From a checkpoint of a small transformer trained on Wikipedia.
Size: 16 layers, vocabulary 16384.
Training: a variant of Adam for these matrices, 470M tokens, 14332 steps.
Each number is 500 + 25 x the weight over the matrix's rms, rounded and kept within 0 to 999. Layers, rows and columns count from 0. Numbers have three digits each.

# layer 5 attention output, 192x192, rms 0.0731, rows 145-191, columns 96-191
493524495512476488505471505475529494448537447508521515492512493505480510542447497472464529503472508477510493532468479509505483474479524489479510531524527496496500469475533505486462511473493504511532465465509507513518487491508494476529471502449505497519505493486478500489497465490475530529
538503497507497526493521516509514508496498527547517527496483477509500452502487474523538471482522529513448480494495492527464499497484495547471526505489539521473451536519547479465505489538479515492487537553481515491491468516455486513492489511526496481469502508521509460509504524503503479493
476512519513508490532497491483465484510494520508513489481515540503498511513483481523491489540512501486509485531503473540506495496473498514500511469524501469507487517494493515499551507468512447515454536518518559496518509467568473495496475474486469528503517480503475495498481490472509510501
491495455487461487507519481463504475491495479508472524510479508502462466489514518473474495560488463512478509497478504520542487482504507486483463521484448528528513452450468526503518482476473511473566501503486521486492529523501471455461462489470506466565437496513536537501465492479520487475
506504454483487468529527486469478442514507500524515508562476473497481480442503488498516509526532541484492476485559471570489517503503463535480497473496560440441479549525521477494473494515504528543495527503503512517535506498448535496508510513487529495500529466563554474545475506486503492490
462510541447488481526470516505523502503526496475449514460489495533491565512439522490413512461454520507517485494508528489503474467513555511479522544474507487451502500517508506494510507482476520514510521511499514516473502486509499458487483477488492516496501475497542507474445504519505499517
511485500521498475518488496512481502495534510487530477474515507486526526502469463516520506478529482490516459499515507481491508455491495512505522498472523504475539509503531493507517466523523492475516540495529500517488478509501492499530514493544466534486496506488512514516501499507506509505
530506477513535486461550502550489523506458530468507455471492557495515461488542493532497482509484470505507505496497524487518505492494487508513496504499506483503516528488493479528508472471474475532513489521482525472468509480520515528498472507447514479540480479491476516486503503516503528496
509483463511492479473477485508484499490486499499472492452491506480521496501517501523494526511526504514488491483500490496532520527504506498478512532495482499506518507480486494509498510498523479505504507503470488484491520508513503495493494489489507511500489512485504504500483491509482497517
503490527493491525515510510488493494494516472495517519494496488500507529532473503518520502470497473507499468491543541527487515508516476491487519478475501494495506492497510477488491491478477489534540448498495517493518536491502495491495469500472499467523469487502483501503499508480511523514
492484518454456472523409512449521492475500468536524556553481420512456514525473512470469481494499458529521505523496494451498483527536533470495441531453509538529534506485456471532452460462464505481508516476483499524495506528508510466474493461489491491508498481515528522483471543516523490470
507494526496521497505500489481489486507517488487525524513501494495504509476471512513486494485490512499498494470506494531521522514487476538471485505503500449496503529464495509491517494486503494480510516471491486492506518490483519511503486525502477510455510472494481526503535519474504512498
519538469480490480472506511494561492512475481511502527529467472504491507533496529491473479521476500476469506497500515512483527528534461465509465458503531513532506483490544495522514498487528520483500518477508497490519555482491530530454512520529534505456529504488495509505517502523492461484
506493472456476479527519481455509469514497480536467524464458474532455497469497546473512479516485507509502460518566520467534518509540519497505482535483492517510537510489469492530480495491516535463484504498499516495485507518476503474504486485505454484493534492492511433511515490512533524511
490520472471461479485530458486495466542495490447453481502466483497478435479523526502486516523497528502487474498483505486481525535486516497503529496513529462488463511505515486493515502527532514501522472504524462499471500520482510491492513519492476491508491508472502450479498462501510510526
520490494529533523485548489496477479530470544527481461506505534497515507509506485510559522516531520512498519506523477534489508517513509526520476496543496490503539519506542478538518479523514507528532515519493483505526469513484462495535520486474495502484520519505490498528493487539495528520
487492509496504458478514493496490496530518479498464507500496490512502489513512503503479513506507513515510483464538523534515529481505495527473507498492476492463493506531523498495489503497493509516507490505496497470502535547504489515484521502543506475472521519482488508506528522505478463475
506488534494542504502510523498517481513509509541493505501452482518462507520465495501487485528477479508510495498521513480521455494538547509500503553461486512529533526457466514501511515506523536448487486463439482467459535536554517439493510483505487492492492513494573443557472490518536529521
513468536541474503502488540509555525510514484497509551518532476499504516525486487482502474492504497462540514484453514496514487520530486479491500479496495529503468492532523538522542467489525464484497492522539507520525504490531472519473478515515497493533492514472454444495499515488489473472
493477535460483491496479485450484452513498487523498522527488489473472500474536546478496526511487467495486527516503515525520522488504512510523500501474536486511546513448488476527471493457501520526479501465474522514525485542519504510470495475509537471495510523462503498541461500502488447490
471529521524549492506479513527503524476484493488478501490498512494523516500503499504466491491476488463525496478471521504475518504521489538492542491481546500482500525512539479497461492524497493518509491511490479476487500529480487502506488537484489482519475506507529498486477515500514497501
499476529494511439500512500492493494503507480519503522473454496497483478486482511512475510516470477535488500503477510509496500486519515478492498493506506524487542482487505458512477495495487541509543500504474535500474542550495479498460457504466510495539498488482519519515453483525516497527
486503470522513481446512518558542530496482517456461472464473512480546473476550497550532455476500452517494502491512509519529518520473504498522509512505471543487540492487491506513482519488511489449506541473451461495455427526531487451520527492490485535521496484483551490515489498527511550546
527532484509552501489537540521542505500479468461453501479413449563526496497532488507491423497495511499507500504479532485526519505542535488504475506479488518544527493490468507510475525488518547483495455521482433479482526475459534529546526555558487527439545513557510468480591480511512522535
518495460522483506459501467496468499524453509481520491496514515490506493488536470507527482534519502534529511531531513470479532515513480504531511467529501531523485505502486477519531528509538443520468506492481486502496511485527508526463507493507517508471520506468500505503501487452489492495
481503519501525464472533496504502508520509522465472489471513520517503482501502534532471515483487513509512513518492475514512502482520503478510508528523490533497481509508500498511517491524476525501504499478515479509495468492472512466511489473510478496524502477411525480492450520466517562538
488516486524523529510518466517506526499539535497502517508555539485535510512472480512525495462517547488527502469497530473513517480504512498532509488490449500526457536548487531523539515505482507520478490490506486500499515467505494509500532463507503498469512485495513517499454512498489471473
559456469535464534502473485483526513516462500513507521529499484493501527493476486450510518524502517524484491494544517487492470533495503523498514493508524500467521499557514481515500487496508471537506534559523534491510508515494477532496463524473495466547480483524451496447506487498461450462
483485474480476479513531506513509532463508479491499498456515510501505494485496529520457478471516496448468475496514519519487479498487458537516486473520530471490480487523544513483495468521490470494503487560503534523510509493490498463524483540490464539523478471516520515479506474476507556524
493497452474440521563497486445481475509530482523470511510520487494472538491481540472473514529513476518487457516504518514471464504493481519511479529480447511490526453466459496488526546506489516517499465498461561521541531521497487477456427478454500481560494474474479536507442527462504509506
484446537515487479525491529463531479515497511506506524547503488494470508543461484468451505548471541512493465469524495522500509476487497521501522506489515517484480519504480495493491511498510528515512501482549489468496493497472510540528503531523489489483486517511475511497513520496477512506
508495504462453466489526511501510476519492487515487487501455471479482480523494500490494532525511499493500493484471462502500498530499493491442507487490555495469512485511511516531468526512496547501506493506506515534495541504519516486463468490467514484510495456515524482505511470488525501512
489478515512496465504510535528495533477536523504495484528510544469542495456494508522520499420527532514505461502495511489494511469492517482513439525511485494488536492468485520477475524514523496522508538483489492492486489517485512527530502472483541481507485506491490557490459542512532497514
480472529523517520496496482526506499525451566472474484491495505505512480478502498522481511499511532506492480513482470477487495538497539492515493514530471524530500493475457503479498482499506483496517507559558496488504514491450487489503475521484427497516495488521519445500471465495532529512
471508460503472489501511526522515516509501482478493481489482519440532534455513543507488490494453531481529511472509511544484512475497498515517492479488524522529547511500488493499482476486474534528552510495500552490508483504522469420478459471423502486594464486486547484520440489494505546492
512500492500479524494513456473480487463503544524499487503531530472494506453484527509480549507494532520538518503546479491469504413492533499524493522517467511470476502500497496435459531550490540490499467482478539472499546474537471497528484462485505526521502471492483525485487528506499508489
486505499513523490527488515491502521484508523498514522482518514504498539488447474487489505493463527528527468499557498477520530528491520496534482488517509485487508561524510483533505497501471508460443522452463420548481499500450533545537562472524548492431554472496546477524496520554542538530
472472512458479489508481481513500519522518493502514482504471465484482496502528502482497506490499457499471521498519516519519476522517488501497516498458476493487497495484502488500525492488483489537528459555530509501505482463513495505497508552526517517499476508567500518465541493449467494466
500481525514486455519495517522514528482504517467510521490496488492522525517500483528517478484519498500544503480514510527493526500495483497494536480500530511501475524537504490509508517486502508519525508493522534496516500496495500479528502507461488505508517470476501477507504493486538513501
466484533527521475539442510475511475486500495562492532532512508478474576484426491427440479530416486503515488474509479526509523512460473535497528484485488487489493504486505536478527521482533464513490469490486519514534473482524491488508481496484498526500497477495499518533479491480476553481
449431497511533510479517499508476483533495526505500459554516520516499479492503509511526493516511525504468498518474486473416478507495433527492514457552511495494485503524519486450518502514523478481493495542457477518549500466477515513538543487519509484499491459506489547447519510540496468467
471478559475471496510450497458480453477470484503500519491517474504456486537511513471434488544445465511499507485539483510493493491520507494477511491485500510500480531504489517499478499507479494513541467475503524471519535485500506494501463543468470537486488505478468507514542470503495499549
506504494528495551484495484524500515470542521485508486536544514507535517486492467530495466479549529524529479476468535482461559487527511491541516505500501523523511492529481505499499520533531491512497492535520508522494511511493507533506495533563512522463508503549486515492559507490524506489
513505540506481517497464522488541486475489483501531551525496459489486526497487534453485494496449481479484509519514481517466488504504500533510507506493539500463492494512548445507542461525503516492510519480519511474461518479523520518460508469484514510542474492487510493527465498508468484454
478484510535508493482530491526488508495503527493461479461519524491546503472472476513511466501513539493518465482510526472464512525497503510499485468526494476498485505525527501493506520516503462488538489544476542497523508489524510495472488504481488488530501507508504510467494497475480475470
495453505486472516485494480492515490524547482461483517524513452485508502541491499493499515469495426520484500492487472504485481540513484499463484487486500472493501520475501483513497495499459495498481489490478510482480515508497490512496458504456476508523491479482487469465497496474530519539
485515503415507543553445485435498476507509472544485555509478478534416524588483571442444516527487503513464463511481527533516507483509517509484498541482454495509511459462486514471494531524539489541516545521529534479490522544498497535445481510492497441488525486513449479511510502507500492516